{
  "num_hidden_layers": 14,
  "hidden_size": 512,
  "num_attention_heads": 4,
  "num_key_value_heads": 4,
  "head_dim": 128,
  "intermediate_size": 1344,
  "vocab_size": 12542,
  "hidden_act": "swiglu",
  "norm": "rmsnorm",
  "norm_place": "pre",
  "norm_eps": 1e-05,
  "positions": "rope",
  "rope_theta": 10000.0,
  "rope_fraction": 0.5,
  "qk_norm": true,
  "attn_scale": 0.0981,
  "bias": "qkv",
  "tie_word_embeddings": false,
  "parallel_block": false,
  "extras": ["capped logits"],
  "init": "trunc",
  "init_std_qkv": 0.0265,
  "init_std_o": 0.0,
  "init_std_up": 0.0265,
  "init_std_down": 0.0,
  "optimizer": "adamw",
  "learning_rate": 0.00124,
  "beta1": 0.9,
  "beta2": 0.99,
  "weight_decay": 0.16,
  "lr_head": 0.00534,
  "warmup_steps": 237,
  "schedule": "cos",
  "final_lr_fraction": 0.0,
  "batch_tokens": 131072,
  "max_seq_len": 1024,
  "doc_mask": true,
  "train_tokens": 737900000,
  "max_steps": 5630,
  "dataset": "wikipedia_en"
}
Each number is 500 + 50 x the weight over its row's rms, rounded and kept within 0 to 999. Layers, rows and columns count from 0. Numbers have three digits each. The size before them is the row's rms in percent of the matrix's.

# layer 6 attention key, 512x512, rms 0.0456, rows 333-511, columns 0-31
093:516529542476546508438368498508512557454486551576582425487516514541543559477592469495563407435379
082:332554372574500491489501431465499464584586401471487537483512415508524433542502491556586563534521
084:535469467453516456481473424594570537503400446463449505484510494506499486411484585555551445444548
089:480476330450536507427411449488561541520473529567626542466575532464361447556527522574551481492445
088:472485484520426540472558421466352435446481486541473521539489486479518506436463484565536468508544
078:518468511554479546438502453541457542589565548512492480509426571501533443582458491469483540510426
093:487468482538600480408401445445475513488452459521435494543502426564605521526557477584548470476438
085:448497580481422449513537513479497555460527471537537480503538526550518467561481505496516582599488
090:483493504494472460511551452479432457411474468493491532587496599529469479496474459411499541537550
078:559555530476561486497503565667524450535485444509404574545526570517528458498445603489437506595467
088:364559410554550466466502368479515537461385536592591422443552488553487565484515389494524539540538
088:425497508537532501480445535467508470545580512499560432481550498555562544525602422523524508537527
089:470530546546474561475524565507575495597523460466460518440417554500547557441509485483473518549462
084:524525465496443542485527519656472430487436571416430509535445570442582556461530567562472544467553
081:492564473468508578475449441400469507479591502527472455499485443517400502474451575459499463390485
085:533519426358515520530470493504500518543475481467454480500549467449460538559450433457521473506506
090:481528562541499557467533558402591522574519492487553501605555531512469530481502412442399560553553
083:462482549466429522491458505457485510468561597474420424518418566544487469447541459591521556496485
085:519492486579595455476517518484491509541487477499457526506521475613498475544542518474483457511587
088:593466433460477465475540540549498433453519540563442547455434532524439477465440536469458478523465
085:530544500575554393503506539492502589519528543614568438487513578516461551563496454523559477477494
088:494456517441496509428363488466515486577534479386488418472419490499523519610648438496527449413498
084:449508438446514497503557520556579527560444521539500499424526473530547496313514482440592535477446
084:472541448573439466520470531543484508584514541421444534465492520517462517443506488540501523530532
088:568417457545423523475545548534419503547459559547529497465574489537472453530451520479566581461411
089:445580532521453593387533469462479408539573595516414522511444537442546555498454456472545531537456
080:532504423397571548483381441478454548494481563569504539429469544467539427527528457494566481443467
087:525539567433543488474486480531412459541419559547520541571451626578539573487473531471467536457460
093:495437557484446479471524531466436442540532468507459432419367584449434530525499513529509477505493
088:502544585476422551485508554574572520515504432503449467630502498548515499486467490418368575582527
089:444597520579583515429500491421470493453523499504547494597491505584444558410502439513528465585464
082:555668527550543485474559533547534492481473518488532475500553460545420534541563461504504527488555
084:539522549432447534499591485514430507444552502503426530501532497518449426523484478564561510568487
084:495449503450454511497515429469504435527488391525493500574381639425552531485545529477565541571486
087:438522423494581448560519551528553522520563462543569558433563513566528555581470524495389484471496
081:484564626567503556485536550625535488538503507524500458463519492490449490416533404531511525555617
082:486549438487483511434455445474474569622563482428488562467446460495495437529568499610413415511405
086:471458440467563482603463493486501520432480399552526535495487463534591447475531518540483479496511
093:485470503449610556409476463551542490477463501489445507484479571449573592457478458504446600561582
089:460369485449588484554498509462468505466489485524540516503466573525543459453472574657559492520501
099:542509610580516557492570474472415507535557475530440506520478496612438530446449470448491433502527
088:385575476477446508461519550512414562473438594519524484447471533494446512543428556576450489473437
079:483586540588414501433481511522511481553527528501492528478458532565508529566558429567504496482524
086:491535525512402480641581523529411517532535452424471475508511558484409471526510570470490518560494
083:445471504499493504598463503495594486565466499503502490507525443496425518583459448523597413461446
087:514413452517498515515594491517512506536478441522462431611500514518525518444515510451537499555447
080:399499478514450479531546583499516602570534463553458498429589540558448553523465458537453440487505
082:566542501548484462484518500508492482463485484468531514538609429494525477495464396478558451424504
090:498558546496477549581508480539506501412450559422487543440550503445589435450495472333480500548555
089:585501472478576481472538516465518578523499507434573422470546539533516514489507471478533538495536
078:432460563476594503466527460564611535519468459435576547519449610491496592402552401509448465616474
021:517603438486486445448486381447511531423526512498531465533524477486559526549437502464550517509581
024:516643484459480541460467461501520467455424578514515497579435496559317489503449412466581535601437
024:617390464502545436539494612583486471506521456529533554466527599457527479503528445469500510498495
026:425604505459514527378482583476530467453460592621426588567451478513459543490477500510580531503472
026:561446455466524478531463438541562570496512538535485538512506555537452575564484447425515568507471
032:486556526462455499457542462429618469525501484512465415492491530510416537533491430549571436470420
035:473523518527426448537491381500519519454570510486452409555515568543425697561503455433630514351510
035:494593493427549556424503506448524533499497576484509496536466514502417415459507440528379433521541
033:505461560578410442506502472538489447496469458554541514448568377536513467525462497575539545516437
036:549476419608537451607522455593476536475436485552578564561543502453526514548531538513445561526453
041:497512448430569497464528529520492535505528524564398530530433514478513432496563510512475520507576
038:491558536450539511439514527401595480503579500521451487498437578486518508410477401440497465465512
040:542490435457581491489473460554453546534421554571457574570518460494511467511553553503423529522571
034:462538481447550501458586501385593568435586545461360514545449528501453515443498436417546506522515
036:466436425397567503495462513418525601435480546528444590641448469537468441450571468517556535509501
039:498493514588419522544509473459466467469573462527487451508508616556533547481454447500561520418530
038:459481609525491481450403565464479447510422502476577433461550393573498399487434535553483416529426
045:512397490488514479499435465501461515533417514558557509534569510511444455479585552544425527533529
038:439516604519551515498560575592453439510487527478498475424463505525520464538466537518472488548417
047:534419517507519520465445512555470509522415494563588509552559488528504405500596552513382501565515
049:491522471407548601414429458597593520546414454519539518481571393566473435498596503395457442612552
043:500452480526516480424521522401526494481421465498545518491545516500466546508589472504442570531603
050:528429459458548542452421525535507507507429471494540469536569481601484437536628524472430551569552
045:561494435473462520370523520456581556501466420504537585523546472504543563423569489465459553498531
054:487548475584520478628552542492432373512541526507500445558418498502531493500483497618611483430519
048:522517520556496533572488470512508452471527503450460498366546461541378479599435498498499368462517
056:443605502459512513510482507487499538442553551451523498469444465479480548577432444494633449454490
049:544383536509579545508465507532462502498369484509457522414518496535506436581545478501442507513506
048:497511523500502511434590586453561485538529452414522438504586420483484493371545455422428554501472
058:486536536541494475555557543465473470487534521487499470505462533407502533472395512540600464441474
047:524447488498475479515565519486539493574485448485496553512560557512445466462546641538457531552449
056:496586409458507471508496478446558585407575584480527543556412450455473575477420498557565439466499
061:447486524487588489558497536447450460491490572522444437527414554412531534518414541558588535440487
052:479451519562501508542480493491449492498523531486491556463480545480475517574524505502475414470552
055:522470531598509444528497466506501451584527418484472470541530450515519446510536557537482495518504
056:513375506515439452575589597504556482546555424441521451427596514536478469506543526400401522487486
063:505518454485398474469482407517513428544448482509505571503566486556464469530559554559472521532510
053:535525485517498448526519592505597471527531464450490438517488446558483456460556550465411479629476
060:432570527522579538516520542446471480494478455455449547532458482496415458452424431601588485530512
057:534575537651569499476474502452506529445452523509445486498477544490516590500412488459621508388460
059:473569589448535471513584472477473576537493442437531509489579606537427449537526602450577471564501
073:495454473476486462444429419495429524411570578501487618640465549509488519481466495537595483434505
077:586434504488492460434442516606504519440443522539469426520491459464583603388483490444471481472464
078:456524562514493445564523414567502556576432560597521525476512569599445452538509556570500500503392
076:486523483451487520514589544522592542486519422510431414551571542484477522510636475461521477546491
096:541500497571490553476527525481506529500527495507477504591541468520496484403467526492386398494498
094:544513585455475557575464458578498531478531465459411520533435455548583569582492492484558536505538
107:523517410489562466504572547511579539577443496447517520492529479471503490449580461503544484553476
090:491545537546491542496507397434462480580407574502481547472461462481457494479446463482469437571497
120:419556492435605456539601496537540513568512507484530442609539549477556565496544488493597517513492
117:526491534514505465451451527487531521432578481515497502617479383402364486405462469503459544558467
112:577454446417463493482595464522491492465506544525612457613513413486626501465493461443518489469516
108:499629502455471502487565502477546576520480554418503478537454381403529539394458522526515485571440
102:451508488486550529454504523412555532499573490508448526560401396392542572478467425467509423479499
130:611511560554529532493452477554521448537475460477418505448467508534549510429429495492410526483532
119:461498588497550531516606497535536553564514463528399522571572545531419461502543538554524507503477
118:421470461503547482400530510486461520507557516502550470587495461485486522375526496452467463459517
110:615517548492418494454457499508466506423545554475563579418533447534555434481518517504567516520580
110:544463485409448496509465500570567574604659511525567541516544510530533470489516580485483504439499
113:536514441455513435505475488515455530531501559524525464596552534400472497449494432530451462499522
125:514492532509493526436544484482530540531469500478491545538568569544432462609561564505528473542480
120:443561447484515405557554361472439478542335514595549542581524518566426570643435519528523436551499
107:475519518498547510457522603487445474532513440489443486428482484405536471352509497473461471558427
124:531499458492582435432431539575485502486406546506528475494519568511428513521531492425458512530423
117:509486468493468455468523499512561522564604498551560535486476566531445520389589501583511414479552
126:543506430466521498572519519502479460482431522529510552468564535527421471599460453557550490575469
113:575521538440386485423484495602488514487525512480572485492397442500582528436566568517459513485562
119:503441533512466545494510478557580541623465514470487568418545561507499534542541453470491543495533
132:511454463572457561492532517454475488559590532489550581417422459599543467571470485537521538524539
130:557504383402557621522457540543545459524505483480590498508400514472572500605492543456496551512515
128:444465526539554474486423404525489502545442454466460457506441525539450505522440448502474534480481
134:503520445449521470483492508422502512515499516534473498470557525553497505567484496532522453573526
117:527442549551375472473454487541446470534479399455611536491437526446492509498454553531405521386536
119:537511468484546462518397511588539483519467463497553554413506564484403532505435548553563562508502
130:540544421486507416554506490555497569609362484521482423588512469432498606508391521546440459566423
129:524537579479432529514484495512560541511510522506401456475602488406450488476570529497430529503512
120:447510484491484533533582417489585441532481424517531529486492678482468453516526413477563507475514
111:449520509428578443454561568463454478511429545533558477517486427464469491511519490417521433577485
135:559575453520490511404507534420552527476543503527415434567472550468502519547462450462542476562485
119:531515473512518542562586493500523443468473436570505468492405527555549529436488492516458531448539
137:543441592481519477511503503497473489486370522500518462508503497432371472453520505521512520565621
105:557496519507511458432518553585481519441451525444461457578530484495551539542538478456545524402462
125:358477441459536479492483484535508407482531512507523484523531557491426507567467462527563577464491
123:452517443448482455559500434506391395439495571488556535508471444589497453562416420538529531505457
131:543490420603498530536443577407507438569492548447471476485456460442552440476407439517458477518464
136:474552518496553522465518545389467439440579419523461495503484519471492408552518484470530487501522
117:527439518551545565509490475495486496485455513476501506523465448517444486468502472484409414507428
134:495448528437577565462532470537523545466369570444500445575576441457502481490595505492523482569608
117:510493500537495565552561525466413531433500423542503524531472494537466563582480565442404450432521
114:533530523565472541460460519520531479521446444573465540523529488417494488479568480544483521522450
120:489583516456415491457538542441542530447598458602520586600562417524530551399544636513495392476496
118:503515513460486466476533535507485578590537451458591452494487434443449497391530567494462502519486
131:569533572607596416499468552496485520482460527538469572470480469523500484505493528494538529477511
121:522487482535464465543456475561542496457581530477538449523496408441524553464457538587480586458554
118:543508510534521464502517633450503529389494540562490482590492341459507482471541604456521509553469
119:478578461446590508476533494433518590453592602464441589518574500587493547496510475470607442489502
104:498487493637381526491467526458461491525471427486550537476493474490461480572500543535424476444481
138:504522471485570569477575548492566519477441555436511411591493460560536544540514487362527500479502
138:599582556456568480458397509529487494470459498468379489479483471404609476591359561500470503551579
125:546495504514449490527522552520544512532588469429553455540550391457564493621481494535542520511584
115:390475512547443505492605440500465441433469496515552516503362492584525546579520490479616512481463
124:341475493490476510491457404600512416559560539466533453442518582476590516511499530579530599462554
134:519486543568524452521455491436516546426512542549390507578537464460438533331540428520470459449532
114:495518467566418498476503530463499568485631498504440488614484428499579477572465565505474505496431
141:431510512473498507444558441442526471431500522533446483482468499546499442530491528439518463551501
123:418468522384536490468549447502580536507639536506420498427564535479551479439507543459531485517505
125:513523517555482401593532495517430475590430462497481480496568541455454519408478477609410500517417
112:596468504541485519492539483657515496481372470500465472539568492586448450510605515549459562525465
119:550518491497570493492474478525553536502410494497411538514594663521404430528513441417513516524494
117:457532573495563446558562390476473519552492473470379490469491564540460479479451458428555519510557
122:535420491505487478485504499487445472591515414485535538543399512422522495595371534539542457558594
109:508502471474448489376466452549463544428374605518574545543499506496435524519582479452629508487514
123:574509497424505519603514497479475535540537538460579562553495500538464549614456504522642517531529
121:506521515487513486571536510526446487542540505460507563513467482518686485437547574442501490371475
131:482529435512492460470556548499441462627540436449559490467450500482611470448485470548465452503450
111:480490396559494515465526499462447444487533552509517558512457421534686564524476551497554474426500
135:495489443471454529449494459571553447454462492458534407492472463507464523590458469504512591568509
109:491544498392546491510496563508489461467500468494610497479461571570458462463598586547573495500512
125:499518458505506494479516544493554494481504441538474433548484451504566571521507470476538532487502
115:509503453569428476488452453482576510555411462504433574420542574519542477530530525538517484477476
122:447525515596476409540493486442531503528502532563553584497445465532442525587508435502573513520455
121:399498589549460495514503461487540496641516475488491474460454566440498519498508484503519509470494
123:437503454467507425502548421521422524583415511564527568509408468535494576595455505501562425573446
127:552439551556467541514533487524498537498397525447429467489574514476551530571544501468599502487577
124:453510466438489452567562510416384554499586523570503526521476550554471523497453482456513488516461
124:580516387449505513530456447484451475456421504481584467464497606516473424550490514511469495559520
111:514400483544519530564582557494533477443456427592550512524433497543446436503521556475482513540455
127:571532537557452461462505516562487462590487466564481505602460488439469519403536461505499565438541